From a checkpoint of a small transformer trained on Wikipedia: no biases in attention or MLP, a variant of Adam for these matrices.
Each number is 128 + 24 x the weight over its row's rms, rounded and kept within 0 to 255. Layers, rows and columns count from 0. Numbers have three digits each. The size before them is the row's rms in percent of the matrix's.

# layer 3 MLP gate, 192x128, rms 0.0554, rows 21-92, columns 64-127
113:158086103120224114142104110122172142118096099149138097146119170091118179108148111114147107129141156111127131107137090127088124117143142087075139169131160123158143132155143113117118139122116118
080:135127130163163148087136098178083105171153114130117104084098123110093112146113102133131141160134120087121142128116149097130116131091142152143145144147120126165154109156116120144133119118154105
072:108110091129161166138113134141125126120170109149095149136120140092089177117134112121130104130122125095139148143117147115139111134102109091065170103148109135162153142142126133154124086142123137
028:130078123092129098150138130150132111124122136115116107109114145146101157121151114150116179111121133074142128148106134126114115139126156141094128138113109152143110125170149160130129152254140108
078:131111155121097177114138098129107099158166128115104106092114106156160133184157140137127150153133124146145105111111128161072143114096141157132115154140103139136115123111117080154132142151118105
054:186148172173116080111178109126119127149128093140141119135158124086095125114100134142160134144137119132087133162125122153162113131153116107080095104122159133135092162162128114113154113180138119
127:118159102144146102140107125149159176150164150152105141110129097134118085145125124149138106075107114100156131152160129086118124142142120112115133068154145145129134125119126152111116111125122123
096:136142167138119164158136111150125110131139131167136106120098158145121128138094118100148154091148104079154170134151075109141084144087143108088179129090135116135115138103147129120145094104145124
093:149110138172147129158140116099096103145069117124138158140121182163144138140158145155172105117128133158103158160130141140132098151138128169159068129126142125172147152170131121130119141126118168
039:145130139135125075147138120142108098142088112127146123109128128171128074118126133158087160170110129097153113143160132112143148108158129110110117117081178111109155135138127091101129112145119144
101:137168101185104135105106092143096108109121124095176138100139088127100064160140120128162129136125115131165164103135141139102167126150136156154107167115129144116123127140150116120142133100158118
067:128069128087080135110169150147143120129069146087146123130130141095149146131126137161128154131122093160139116148119085122137114136125098152127098139140097134092156105124125095140145175136143158
014:161104123144157149154186070115156155147083150111103124133111113158126130159133107157078143143174144098133132095129102096118166101128109143119116131112104142114142118135138142099146102170165120
106:177090157125134158132142115137135084118129116076105119083120145069097121176063123174118180131110098151124141097121110120156101129118133149158150139131153136121138149165135100138131102123144099
104:157079125102138087151148126109113134118154114060124096114158102183123131130135136115135109156135152099125083090127113113063126125172116135146149099111105176151124139123125106141108097101118119
083:135100124129106112118110144122145096141130130126158153081036116165133102102140098113155135118134159110153141110141155107162134187090141104112164120171138108126153115124129121120098075116109131
032:129079117111128130117121111133139153141063128135133145158138159155124132140164107172107112109118135158117116095134137113147131087178105128121113135096123173087148086126134134145129142201127129
117:097183125108164101149126143132141104132129133162120098116119128116146124141177157163145143134139146114127159108146134147138160142114117112152110182144115127137160120135146176140122145150156134
117:096121139123112114118162174094137096127118162122123136108125088117132115146140154140113062142173158100150135128173132096128129142155149114119120106149139138134115120124111091126135143117138144
015:150130157138151138110156152134105140110119128112139123122156121154107139142199147149148153130114139177136092085138129112115157116164150098146109144120120129107185103115129116124111144059064103
038:086106148121148114145172099117116114124115151144066133131139131156107102146140115145061176136136140127134110113106095101127165115146136149106138155102098132116138119119142162129146147140146112
141:146144119134157145136117107149123152127118099162083147125119162124105154167113131139122147157118153078127144155111100104122096128118166107124144108156144108176128133129136133144117077107103149
107:152132129154096143126141121161132105120129091113147150135121131110160147120097087154178110160120092137091138164143116117112119138089137102128104094130150164144110115126137123135143073163113117
113:177086141136143123126145116116111116126107076150119125103152136109112132149122153162130149103094171160188118121110151171123128125114147094134121135170122130120156133159125069124124059148107126
118:141119154106111100137148135131200080141125135074171086142127125153105115115138129120100146149125128126087151121130145153095094136123125159147121121141136147125168101096136069156170156106166137
029:137094123106155103140147115134120160149114105139124095121126136130127118173140134174145132138130112123115071097154187115118154113161107151097117148126099122143117106131122097126141147062122198
108:103129123108154188149134103155112149145140146134148156129119092157171128168112135150123076137121126116139162130117162135087140166124153070117148127149106114133137125119116152158160133151184124
101:106141103139143121108144112140142124148139134126127159108120089116097102142149120145144132114138102092101129182146119127113166126106120154163167162163144113134198157150110161104142105110127103
118:111148124113113051114130159136137143110143096142164139107176108155091134135143115125079075128137122140104108150130134137115163154099117123137157132148138121135136140130163165093157067107149126
105:122153120140136112156112118120146108170122176120166147139141128082113082100113121151144130099107166153108140135144138126110153108159108133108130141140104128119146136128124130104095179104139146
062:149140124167100159110130109153122143148186104104111150135120074108140121104103139155183142115100164123113133168099133147151104134114115113139078083171131134145101147099122131137130124154096120
041:145162122148152120114106151104169141107128095119090104137142151136131151137168153146123090178141131174105088085144154152131122095140127140149140118161123122137158126141125097127117138077117100
154:136145135101095134082125139087139116158105147152144136099124123099129130153144167134148106085149098152173115122144095154148129154096129128101123119120137140159143112174102085079147121131158113
048:137082123160171118095146116124159169097132100123135109134111132112147176180155152152092127169128137128153106087101128133093143102146145135201114154155105138110149148144146108128146134130131126
074:114108175115144122128097140108117151120097113130164118136160116128139093132153109098155102129144128149147110155143115160098130116164099126137110107131150138126145134138115124187133109163104117
086:151142145150140133105098104158096160158096111160149110108141122127094118126163146149148123124134128101133167129138130150104135154166144127117178129159129097131109134153171135189145082158130152
094:111115118121154108155102142130159103155143096153080122084096107139122107100124148131145122157098158148091148166138098148120117109095136098100121091156133117203132154136109106120110076127097190
018:122132119156153117142082158097141157136039145113123136142132095115127154175128149102113095143132111125117116139133125106121125139094169110106122085137120133136118150155124145112123132198139095
104:104140157089147093103105120109101185136166135113153092122141134107137083134137144169099153154137143121151095115109140125104156115183120120144088138122125131096162103140106127140152141145178150
145:134113102153104184140150151129137104116145151129083151134147152132175085130141114170095124124142138158103120137148154149138112112147127111129119139128123126123160133129152103101125133124150134
074:154096133111124157123156178103173170125118132109127128181119146154135101148136134156085153129152141131134062124128152152115147087135143144100103142086183146104180140148119125138144136125112104
079:104131130107134117132151110139111123114177095117076126122113131144118158162180125158104154127145139115146090137121132097127151138152146141112176159170095127153178118117118129122126162193101112
122:114127166105166110137140124138145157160133159135155103149124152091138048135127135164145117099131089097101148119111112118142155089124131116156110107136161135127151129138165114094163103148152103
020:096125127124104118122148113112112114099083138090126148165156121117134122110106112087111096087141113139117105171119143173114115112151102105149116114190125117135130122153084116150122132205106119
131:120159143109129152120084121080122121131149090120124138134138112126085104141156123151190116097128123139153101154121124110151105072132132090100129077125095153127113132162088136073095121136077150
117:109163129127127121141115107136118134141119147164134131108118142151168086170139137121154159104138139098138144094153123090145182122172126115132134153155181134135143136158129166100134097131121155
131:142144152142093055129111107118133121113104128140143104088127138107112089149125116130129143082130127123177174151102130094130116132148122104130153090147098151163153132158097134109146083120122110
151:125153089139117152150131116118121138131128132169119148130110094090160113156128168160117112137120125170170118159138152167117105129111181080150113131136128170119123118104145126160156128124140114
042:117094123131112164144126148129092172111155167116167122171128135166118153118123120134148184120097131168117125089122111108126144115100133151156136095087106141129098136112131130087117179055127149
129:095129147111151081141131152153139064145130105139131156095076114167158122141104097108131130114171150146159156153102109113102125143175151096122111130091114131163150118147124087114134112154121131
136:146110129123103109113121096098112101138077137115155130123067117157121075148157153074150137125118106100145182118104140132131130122168118103137104121106121102084160143141104123154144126132120132
133:161117164132138132152102101131105080164122112127110121130143086117104090153097144111140149143155114148166153137103105131145078128096120123121152174123173127118148126150125113143149058066119141
154:095116123133160132156190128129105109133145082131133141135106157141163122165125158141180153107110101114123144154179156105112124156157143112144134118167155148168153113124102137124124102111180106
109:118108097139122110122105169159107072138112141151150130141115101121106113133113111129117128114094121161094120136121112098139099162149135114102130132110100152125148119171144107063122120149092139
108:166146128092127145153122160164095138124119124117141126145147128133184128143111109126095118158130091106129121127186104137100138107129120114142093108115117149120089122125135113108138171079122114
021:166085127170160132103148082081158164117125111138137157127124147129131130145111133142165107129158136148129114116119100145102116074173134098146086128155146143101088139153099162145099156105124133
072:118078132063181124157136112090155111083137109120107142131149143104131107133098139109156177106133123152126137167132104120126123122143135119113101134149129151101139127123105143149114156116107144
145:141083082078142144128150168142105113077135116094149093148058142081124180151122138150134187120112133115096098173149111087120149107123130130153133131156135145144141120133124128103118143141156104
138:157164125150138111144116080122135138163136098160117105105099129179106109130135135111119080094095146158123154110137123112155116162138170133103163120145099129144131116148144108114138115110134130
101:137131155142122155110072123117152133192134152112115099099112117118127129083140164146143119155114143105137143156092124102116114120172112098096097101127152077131113185116124113122127076142124141
021:116138123133135125123110121123143131110184131097119137117135152099094107104140142137106106149134151114156099097110156143109153100115130125096096123177155180100127119159109095127115167210091148
116:107112081116165124146192137153158126187120095120126161138103106158160161125090136119188159141131118096151183123149130128091131095148148147130134110095150105112166146120111123141156079125103137
141:106111095131129133104170142136145150154139132107140147159146094152168096087150159077131152168134139101156157088187132152141141128135182173120135109123163114087112132120106126131141126113076138
176:089119130119123131126156114081155127141119110084158159077161093133127128107147111130165140177132166153112139116144127086099103170090105076163105135122129126124116144128139160120090157150113167
082:118125133101113128113114117100123147158096125082135128107160110153109136110120150129147066156126146145128187150105115127133107142125108094152130073162120121130131122121111110129133115093123181
078:158173116148137115134151149134162109100097148130137117150116190105120131129110072137081156103141102167120146134133095099191103151192136090123120094132160153104073135130139131125134114084136138
014:095139105108151136142129116171112141161151104157110130119104126131112098153125109143176092164100108167109147124139102161130124078173123134102137138087143130121110105120103165123111131158133166
115:123156151123133085118123120133091116154083122133105120119075122125103140118097108125163196076123075110114137153185093143116093111130142111134168165135079118135094122126127128132133107114154133
121:101137114143168095092098110131152149157176119116129109150099151116147146094157150121196112170142149111116123119127146126140149132082111163159143136161148098138166127170108108165085121127134100
084:122146123153087111114108130139137137134130156114130155141089151122077155156114122130084136109150140127127146140090097117128112143117152108125123188145091103124103125104147160122148146170190122
109:152108066145130157178159146163106104149156105111122111131138123122110137110119096183167109131104099161083125092140095146142142145152133155082146087158169158122136124135145073109107152168126122
074:099140126147091112140121102133164145183192140172159153157151098127126138106098133145170089148091143099160169092111149098127086117135134144122078132144098074125149152116139136158129099140112146
# layer 3 MLP up, 192x128, rms 0.0543, rows 21-91, columns 64-127
111:154045089141137169101120148099184130114115114121103118144118123104109184136134127155073096146129151131130137147105149133086126133115118111128130129166131091153141127123115109155122105141129130
080:123113119114116164083082135122127148136099144152169125160148135079197121129139138138150093111126135151136096153134117105092138133184128107139121135075142122142105127127126134127120163167101160
074:165107131151143127138165151142115102124093119127100126140146157146108117213063108124105178123140124149103088124098137135126078114145149117169171142083128134167125133150135118128148135119115108
031:121102153121132105139148123125135110149135136143112117128129138094102120140160121109127155127106115108106116108139117105141121115124154147083125112093144167136140140139130130060127150178134131
077:138122164152116121103120139118102188156181140131113116150146104167105146129126128126115078164111148110117127154115120160124150147151130116133104106127100108141210103115101150140115123139138122
056:105133103056162182142149103142138187078136100123145113138142109145126162117157134166129145142131129057148112124122094139103116122144112106125131083125090113131137122120131158091129141157142131
128:083171131130115096128131107090112135117111100174132125152167147149109106133157096145144132114145110119085121164127116167147161117138145108116146125155127134155139114123133165123135088123147157
101:142090120083147177125166163123132154120150170137168102196134130123103097105148166125120134130124174173136108115112118139155115128154109115099095142126160144093125114105149122099123141151077118
096:096139103090114155124129134152147129131163112094113118099127077123133116118094114111077103125121136153147133172115087121125119110117123091069172106124147149077077111105139118121132124090143105
037:114153124111106113129115122123121166125102126151153135117160093100158124101137171135143085100149148163131130124110122134133095139168130115159131106162130117059153106135134139182108114082106118
105:125120100153120180159133138143118122107085125127161120130150158078154136110120138157168081142127135080130183096105146139113105138142126159108173136122146116151168152177133091120105151148108097
073:132131138138107135124141141134178160121126108143166096154153126117102127094104150111128108093108147128122135086105092169122145152132112117045085120161104111095098122126129134113125129178098104
017:161114127103139129129115153164117144114138118117136131129154138168131114150117127127120151106126135115123095153136120141109094091140166127042113127090145127092148112127127114121138136088136135
113:122099117120098159141083131124170114123105112111150168161147120148127137150124124137109150173132100150104121173137094124132109119093158111156124103081130107141123164087126134125138159053151150
106:125129143138125165139114135103112127100116150121067131137162097127143142161093129119114089135137155147118135120133153146156137148134120148149133092104134186151154155125137097108132108137080102
088:095162124140135148163135118095138149100114109131116094141169149131145144098117149154143129131135135128117099107146129156104108116174153158136154085154133131098113127146146112140118149214110165
034:142133114104137126131137106123184151112115110143125116100113155116133146136169127160100133126150108096141125146118138162126140128181122116218111132136136152142130105131124142179142115216155140
118:101130137133117136081121161137145140119150130111102119133118130141142163108186134129145133165144153143144140075092182119120160117132116181164134122152061110134190082117113137169107131109175117
123:144140134101146107170135060166112112086136095115138132125115140144108130121121097129164192088090116145128106117118119125146122152118172135095137143140102112097132101124154155152134120148152070
017:140129149098112110151166139107150119137183128108116123126159119161128101167138149155143118125132115143122092125123142125116095117144134124186133123058126123103097118114120110065130141060120109
045:142132117174113129101139110131168122144082133160130129089145149114176132134133144158133132120119146126126112105121161145132131135159113110215154158174133095149167122119138110137133104100119131
135:090111100149157092149097153115152120150151114132116094141096101112114201154124116126127124128133172106110155135128154110100122113131128132120157101142129073164153152123121119150114077098131149
109:132106106144109141119141181104190119144132132109165159165127145134176108125149105112133068156097133160109084154127134117146125136139130168120112075151101140126105123132106131139101133110104164
120:136135120117129133125146105110161144181171135165136086168163144138165137168180133139140103145123160095126115170128141125119131078138160079130101091135151140118129162095126090145149147103086125
118:097137151146139147126102118087082141145157176157115156117129153096109151137123107136155129090122151116160146131093143131141150105140122113151136135103088098132123153104101166134127125154099146
029:125107106080130146146130119135131114146111149162143168126100110086125089101101118100138126134124128163131163128132087146147142121107134111131132109072106149116055106134134143124103156200139142
112:118109150157137123096103188083125182121125159105109094124132122132098099130150107155132138107135143125102132114153118090145124102173086142152138128093147096122146112182107141151106087130146146
106:105095104140113178140113145130129098143140136151119130165119103099119164107132149160092145139113145160088107160147102096098169120117134206180163155098084127131159130129157116139146133127131130
120:112114096167157104078108123135155084143117123087128145161112113086083149178150137078134105133119143095129128133124146150140186114121095130130116103123105117125182092155082156120141135135119131
110:145132126137162122196133125135170124167137149097158123114148180122125091139122108180119167127090174150130136108126097117086113147135129122104140147150141109088134182083133096142121169115148148
067:133103120108120092140151142154107096123090162160132113131088175098149143111132104135113162102141088123097143128151109108178155173160115125136136183093122109149117115135157136122144183165184122
041:145134146191133137102109080100130137140093123153147135061125154085143153138095126137138082112129150099149154124081143120145131141126114124179150139171143102124121136150109114158136095076120142
158:135123133127092111074105148098148116172127168137142109114127123113119153142123160109146119087162147150158127119114107125115119129098114122116104109107153172142121104177087105086147108100137095
053:154103100103128108147099121114157129143088124122133103144103163127132169108157142138118106147160144113147148078112136155130153143114108121102146152172140106130189137169137110133125135114081097
073:104142127121125131096063154120100111135137141157119119136142116115156090082116128119107093121135114128156143100143106119132152153134105139149123127133111112075118106101144149161157113169119168
086:139078075143133158140181103127116131118098159106139121107126132069149115114106111146140148097114109165142106163122130143152109106136114104067107124108109164145170106111134085102135137134097140
097:133101133197145151116131119154123126092123144130143106111120168149167128118117111124100130085152117132135108110147117121119129130143120113138151150106130132094123122161145147139126141113112114
019:111150132130101162136147104128192162169157145135139133145141126149128159113157140182116116097123150098129141154096173141120129149139148105102128127234126113140138147115134162155160135090179078
097:158100074101136119069131088162140100112133115136137135107175110097136168090106128112130151102126144139131119138111158118118087111115160141125133128136171112120147130083141096105166149108097106
142:131142092108107145157149153128117110114122159141105136131127127134172101126159121174070127131132143157122138145137153133121085101161149086173109109128137151128154133138130109096120115134149140
072:177090152128091129124146169143126136132134110116108107125107085131148137157115114135152151139124104162138122103166135129128105128124156122154146109151135155142174130106131085091154111100092088
076:102103111095088118127146129130163136129088135140144116091110130130137092103129150115112133119112145142111096131134153144083126158137144108118122110140154099126144127131136093122115106192084126
124:116146086136133132142087105102134132090120109149140153119159100164116129129134110134108107115137116126164104169130151144120129133167102122101126119125148141136115116147086189146103123130151160
022:144110123134142105119158147126108153141108122145106091139122152122098112183150117141094161137135134120117101106143113088116131109154145155142113114048151143094149137155139112075127135098109097
131:124144153131114105075082097113100151125135164145137119118137173091117114174130148180130125104118138080127191097133149111158150122144125152135156159145146101122091133133107131143128111111140145
113:119167081148147094111114112123131117136120116161178142107144140136132149077123125114180098124136173096139154121100118137114128146102129143109090106125129110169095134120132141139108121109118138
128:157185143140095105109133093085131137137139141125112127085152127132084078180145151141117166113139121130165133125143083128168113112144118124118151113155140130138115124118136130113123120151100096
147:152098169128089132143132147122112143152149152128143145172106141105114106129110102078128126110149112080124082094101061146112124159095112100132154140104152124131132121116069148159099115124150070
045:150144121119116118134113147129115164115053113142148125148202110127153093096087137140111143117148147126149116185155107116122129143133095129130127094101109104107130160148141122123135128139130173
123:146127138121128164136151112114122164089099131096117114137134120101071128145146155133173113093123080113133142137171161172131124116106115113100142107171172133092117105110118147123135166127138134
129:117139101125152111132128151137168090137136120131108119131118170119140164123092119169121140104125172117105146114146124119146127105088131152103126141168132146138122130156092119135121150111133100
130:095149099139135152120143098103120113103125139126099127118132110166084143110084111104119104099088152137142153086135131110108132132131150130121136106159098118187133094122118111098119100132111123
155:139131095109121121113111118145102103089116134066165111147170125141115165108136157146100141115111111132113107128118151147082110082102166183098105121131082093119148100142127138072097158138118160
105:135145176119106142116143119095152165111163126091107142119118146167129122151132130130122103170115154127138138117126136125122148094099115158126137167163133137105086115083110107170096103090157095
108:089101110104140169155125151124172149139104119118124132167134121131124175182130134105125069174147142092123157157123143112129177137128097115103098086099116161143111104130097131146109145097125124
023:137111176121150139112124123101158102136168123114128122115166129145131149095120119145081141102152147096132093147117130134109193141134170112222142121181127115171164128117114128139146147103119122
071:135085111118167139111124143171142105179103136139127142131109105101125144141135147116166151155088137128091161162122118154124128114062129151136117116151144103171133104139136129097130112124137175
146:118086142141116113105150126116091096124165117089113111132087114119117118159117136119161158144151111175112111150127137124127122147095116195119136169099131107112106123157123113135116100112134144
139:114191118160083113181131105110102122121137123134170144094081159141106148154136125123125127146157117122115185158110126111107099171125115178162179142122119132112127130168133154110110107107155144
103:091128137076120140126139104158127188117114139115133087132083169168134148145146110154080204140147106107109100093143102076134129156125115135158133141159114159148197123133140125133131172129133103
020:115133161123101124149154128130110117091151128145132114159119165137139121123152106104118167141118113133132126157111064110101128147139156114119116129061123145122118106130136175083152155160106135
122:156116093064148129146161134153159156143142104144129151163126149150177127087104137108114177111113128121147137103142102132109142081142167156131090143106186134103137133102140126102169132136109145
140:128118148160102121122124142142132101141138158116145111119102144146089131137154137167123084145106135163113101162062142126139083154082131110106137186109096110163139134117126090153142147145146137
171:096115098119103150119145116124153119162138120096140160078152099115119135124139098123163135170145159173128138136138144085094112159087119086146081144101162126119129156132134154125108143133102167
083:089094122117115096110147148142156139128113166132163135165146111153164146094138152151134088124133116118139152159117150149110092119127148132126114104170110119113097135094116113149096111124102174
080:095164104129097134113101135145132104143112132131097133069083071104114170103093133152145096149129149093111128159159149096164142168117104143121137085146104074142180123163112131144127096122147104
018:123133123088140137123138133137142128134157141121128112090146115136150099116132134165121128142130125145120105158120153147117132115159098131069106119132143146116140098132123122098154156255114102
111:129159091110150158147130154168098105153124131151144110141160137105132105122106108103128113091154136137130136122186084112143132116151160088094096121141148142140114141108160120153124118102129117
121:163114148118095131121127129114106105130103121119112140154143121150146115151049090102096158101155080157141124121146145121105103142136132155111105128118150147110102128119129114150143142108144072
084:106176137149094117071110118124144141145102157158144147125145136077100133148118126126133102095126154110164129111087132109105162122129113105143087169166118095151140137128134137156141100191143130
105:148137164113140121132154128165169119121083108172086146138107183155149206156115108140148129135125128119125143119117115152165123122157132155129139153137128144139176125113111151148127168125110158
# layer 3 MLP down (transposed), 192x128, rms 0.0673, rows 21-91, columns 64-127
116:134138157134128133148113137135165117132155122109158149183154140106121112141111134160094139109135116151138115107136141120109149112144133108109125137099149100151147127153142112142114124147115124
081:177130130143094128151127115180120127117113133114069141120135091181125127145124133085097130169112106125100149164130132095189157115073117085138103109149124141126129133132126134123142156165129146
073:123125120125119126142144161094094144102126134133121121203123088140142114148125144154110124098195126100138152121130135083110094083104117098113135154162162094127103149152119130101134138121136161
022:114105146118104097201132147133117170104107117123133139079170114137150137130145130117116124137136126077142113157102117136125124140117149145137114133089168107134154126125125169140163139095116142
074:124111160136148135102093147151114149124121122147094096142095144134130131107110080122165136134138146110147140135189110158123076163136121165074151137118145131138094120118113132121125118104154116
053:082087131069110144128110156138171135082124133092113092119116146193118136118157110136123151141123150120117125108127097110099124125092133096121154111098107116181144116154117129090121146115148126
127:116098120113137088149107130110131136153129178142143164135137142161127107158151171164143080108108129107139125154142126144169148148125111096115128091195113150176152158115136146116140127087093137
101:159173137135110108111076135137120161088136108092093144104102095126146124131112087135110147134119091089148131161133095123097103119140102156141140142148109138096085116128124138108126162202138131
108:105110091096101131150121115152124117119162100114156125105142108154117086129101252103130120107123140101157126134125137129125138101144140104124156111197141173131117110130141105157163105161153111
036:144129141126110148132144127128148106146121115125103143094150110203147122127123139118104146148140104126160146146145137151144144083141120134088147094121147121131124122171149111088095175143177162
110:190118128095089149121145140153128122125124104115140144134146152120115137128135134125145090150080137101152195136108147132121145153141137118104124115128160168124120118160137133127129159149133132
070:103109153116117105168159138123130125138137143124143126132179172183095138159088179110120073068123122152123112091162124172175126137178082146095087117112136093143111132144130103128134080104101138
015:132077154130124134111128133132132132132157133144089122142131100098162092145113113125106112152146146127110109129147143120130157148131153153131152161123112209165140104134153155132151115132132089
113:140136110135143097134134117100101135134108129114107128178103102160155125094137098124185138169111149113111144139117148081105153130123140119134099137138153126167135166068081144176160160127155146
108:114137151130121148110140124127141106132096113134108129162099116117145135123129091132101113111142158137145169104115134166180122122091081135128137120138122040006117125147120122093109154147139135
088:132154135154164106143125087151114110142128155137145129137179120156138124136150162145111124110144128106116101159138143170120118091118101157159168128148126078059138159135084148145178150163131114
026:125138112138193118128128146115107130153127116079132108126164094086185151127153101128178125096157159126087099162141132152088163094118141132131139087146136146126131153137105140177100140195131135
119:138152122136130134132117063103157111146162135131162167140116102153138126126128165098151107163150108116119112135126154099120113150112159132142142117119174170151156138183098110148132159104111111
119:148137146117148095145110078140140141102125081101147160147116123130111088153139113143173141123088113123122130146113146122108134112142141129092117133167111116136142107122114140131153159155159124
015:100169111170112113130136161140133111137105129110166166147189156148122160096152127140090131125130147147140138142149124132125140115087133146095178123129136159204130115109155139099162125149112142
040:093162150132145137130184086103104134133134159148127133136156167153096099096127116121112104163154159113142126111130127135133149137107119139093135147081083122087149111118124108122103127148114063
137:140161125144121114133120127113137113151146105157147159158123100131155120109143140166152123140151144113115130126143152109147135114102121133125109147110158127173091137178088126134123174138139111
112:140118128094113126147104130167151119114090125115136149103153109091112131148130071108096111151106145098151127170156131112110149165128121142179143103150176181123069120151125152129132083156096111
122:150108112129113095125136143131089117146145150131123093125148129166136130160136163120165125133113088160133095154099133120154169069156150101140043160122154117159113152095068145127150132105120128
119:097117127134129135147098113145100108106132172133095141127130142149178110146131108151109124121142122121157136108160122131153158107126091133141130159141106062115115162146127171072100163137088147
025:125126097110094126085129118106159180113116146158117150076130145086102162164108130093110155154137145132097132162117135089152069150142135139140135105155164111119142161150113104143119133135117124
118:113110159163116113120091138146129134128134132101125105143121117152145104109177146128160158113138108095090108100135128097134149115112099163090125138073151131147104181172129125138098114168144137
109:085141102171128153133153128142122085134114143130138120135155108101145164097119133115120121141182115122116102153156116091089163120090138135148138161109133112083111134114113124157141129120150100
124:156158116113074111094166139119129127120127130152123118065139166144123143135111147116077121115139120163140144106125094152104157135157127139180139131118120156172090122102183110130159112148169131
117:156150133088136129162129142111136116152127140120128124122122140090130115129137043157115162128095171186127143118137081139124151134128101122105142127129097084052123146086138149111111159079115151
061:157147105114147116094142131110141110094117152130085082101105176109109104093143142134102143143112092123147176109145119091159122119127118144144123104098122127117141142132178134130101107156118133
038:107126130108140116131113148130109137073141134099145123128156103118102167123145058117110146095133094115105125129086102106139136121147153138174120149079175099156135117130143161120167177151141181
141:144119128098089149088127146118138130152140165115100110105146142137109158120131219141119114097179095155143118103116122136143101145111120116108118121090180184161129133141085136107158093138142124
048:142175163126137084108100086136143105131093115103162138163134146113128141136110122151081118106115127160140137078172126107139131119159121125137130111148156166116107137125156108165177139174108130
073:126083109106143118123096100133088111100136135104142114106117127130134125135128117105141112119113130120124116081095091164112098138136142082157124144149144139044153137139117126164143119105074143
086:162101116111131084114098139150107124092142120099108145142083116139104122138106114148127114144098106140110121126113132118120090162190115142120139126185127133138124134138149155113175098148122168
098:159129136116163115117164117143128136119130181139118082100101163156119120139109157107082156098127155118098118108112071126158130143119114104139134120192110116104121126109145142156147153145116134
016:078068114158128131129153141091127071150153102135167150124111132146105116112148125082124129107094122146127078183112128152115121138102128067142140126106123152108118141161154154085116122106095140
108:156118110131173118120159121163107106116140085126116142135109147160157165120109080100122119122154137170113159135124139134136114138094125152137147143128126093176123141111150116099126116101106131
130:140122106156108159128129157149128135135129155164090130153147141132164114161118111152086126120147126176123134110139146141147115105123134119158127100113070117086141151132173118097130113114163126
078:137127119119165118120121127079141076127088118139131136098150160106129143120129115128153163134126161120092158108096119131112142173112107138122081108109131140217143135113120118191108144109120126
080:119137146113126113137147111133115106132133112146089190143125145138129144127161090137107131119165172123163136135101125086145134095087136113117109132095089132130103115163112099123134132152109088
126:132141095112153074118122123121154147086124128124125165136155126130125102168114184121133110135116141105143098137132117116114106135143112114107140127168127165178127124126131158143107146140131150
019:159178130177168135116098086104161100139148150121159122122112154108104112127133125168131156153156117186111137097158129106140098119141152094125111139131100123133145140117150121145102156101123128
137:154117131143109121093129140118134143133154143156158101128151148128105137131119200158120134145158141121116161112137125126151145163145152112130127112141130158172110134122142138140148127092164153
125:123117074111129121158111125119122126134090119111115145115135109123126129066139097113131135170170143147120136110095102150133077138081107151110108131119122160122157122121099121151135168117144107
126:178152083126123137098101122076132135148156144131114162141147130144090105154147195170107143148127120132136110145143093179169116139122132137113142124127133108097116133148132141088123077118092148
149:144090171149081131125124153134146122189142155103168085151116116088128119107155128096115137129157108084136103094097085140092129135111089104112176127088131122169137137132050119152093116148154121
038:140133148137148088158148131125117093138134106097143131150130100070095145119159132163134126124122073149131122139131147088066134067116089141130093131184133170103132108128130097133124108115115118
125:137098123133152144147125141118111133093114119124133101135124087105125134156157140099152118141100101091119098103161174135128126143110105137112157116166126094083106136125139125136141147098150126
129:127113114169140132148106116126110120183108142121149109125122117068140126138147103098138144153117147103093147149137162157169107137097137107116126130185080153125123107125111161133125137154169098
135:098118162140109144125106114143118140160058130109149123152110107118144119120106116145112108116122130073154136076173160119128107124132147124124153141110142098123105139166138140065107092127126139
150:167152110102125117082079076128109104099119153100120122130132107110098148098117130129117163160125104135122111139079105102139107111121149140122112148105105167046138104146143103138122122175109138
110:118148127099142122144146107122148189093143107103123121125090134174106131154147159153146144147145131132136145093144126098107123093119109122119139140190161105150121112119132156146139170089148140
110:127120110107141122170146120152133123100122091120146110114109140111141109100090123090108094156160152083145128126134118167144129170129085126123100100096107108072099087120116115144100157078131101
021:107141144120109146101123100129096086152103149107158123148126132140146114121121144126089159131137149145133100102159129089168150141078149147099141094088144084150111118158162121114155162177138121
072:144115151089145102179112170125141131131127085134101190144177116103118140136138076138134152103150103127143153155151120101125075148129156128135136119096099132105145118096157125127089094122094142
150:138133118143122142133082160144159117161105116124117163139091155069143155129154104123120184131155124144131117140148142132137111118108122140142184133137098167086196123148165151123080113150170154
140:114157121130159119147105121134118096116165141159148082119080133173175163141123122152130101136128151128067109122097145147163113155137112121124108118126129094116147122118142126132142110075110121
112:126122105122086126120129102148143141115101149113136134160098127125134138118136144125079112148107142094124161101157129092156101155115104132138102121167095152078142127139177118122150151147150088
018:124134098126138156145094106105088111130134140115113097125120130162108146152105190134141118126089133150127128147144093115142129145143126061109104147109090112079134121138128091086138160058138126
119:150158097084130112103143159115148128134147142113086118144136106147149176106096117096114168124142096121133107102157110133123141110187157173119113127105129139103138150109138129135149076145116129
140:113094170137113116117095093106108133103138167172172120143151137155126117173117119167155094101107153160115127137108108122159098153111066097130142096139172175188133095142126088124147152130115109
140:115159113098124121123153116123148122133142135100121126091159146093119156117126093132167134126120169150120145099155123084099101165088088060129119141102153117132107131123141147141081161122080137
089:158105133133111064137120170113167108132125126150164108136144128080147123109126118142130101116126085117107142181124138138137095136125130145140121105143119141144128124107114123156162165090144154
084:156096101085129131202122145112149121112173161112084119138107116152138126140140087131100164117085136169148150145147135082136146102144138139136138118101161171145125131098156144132099101059080115
015:120161110159119112129127082123140133154113133144165148099122146145144102175177137086140133110131115124137136149105091167096160088115117148110161125113122183086145143128146139124137187170143162
120:147122168162101099097156090106126137127129099129137105139080126177118146136141110124121137145103114164111133083137146078152107133130141153134169094097153137153097160105093128115136122115109122
122:161073156097122122169168195096115120099142119106089148083163155124111104126131112122096110102128142130136144101149108111104105140144104138095118125115057132115150137094168142134152099118130146
092:126177139097135126152179143117116102118141134104137149161155123148078112099115122106107128125135081115107110103139119147139152142136110139144124161148108086066130122103116096139166120158168095
113:110126139136103158092114146104153131075068145110119161139133128172130139125124129099094125142153129143137182175156126098105112132090107107152095143118126156186132149131141161111139089086125161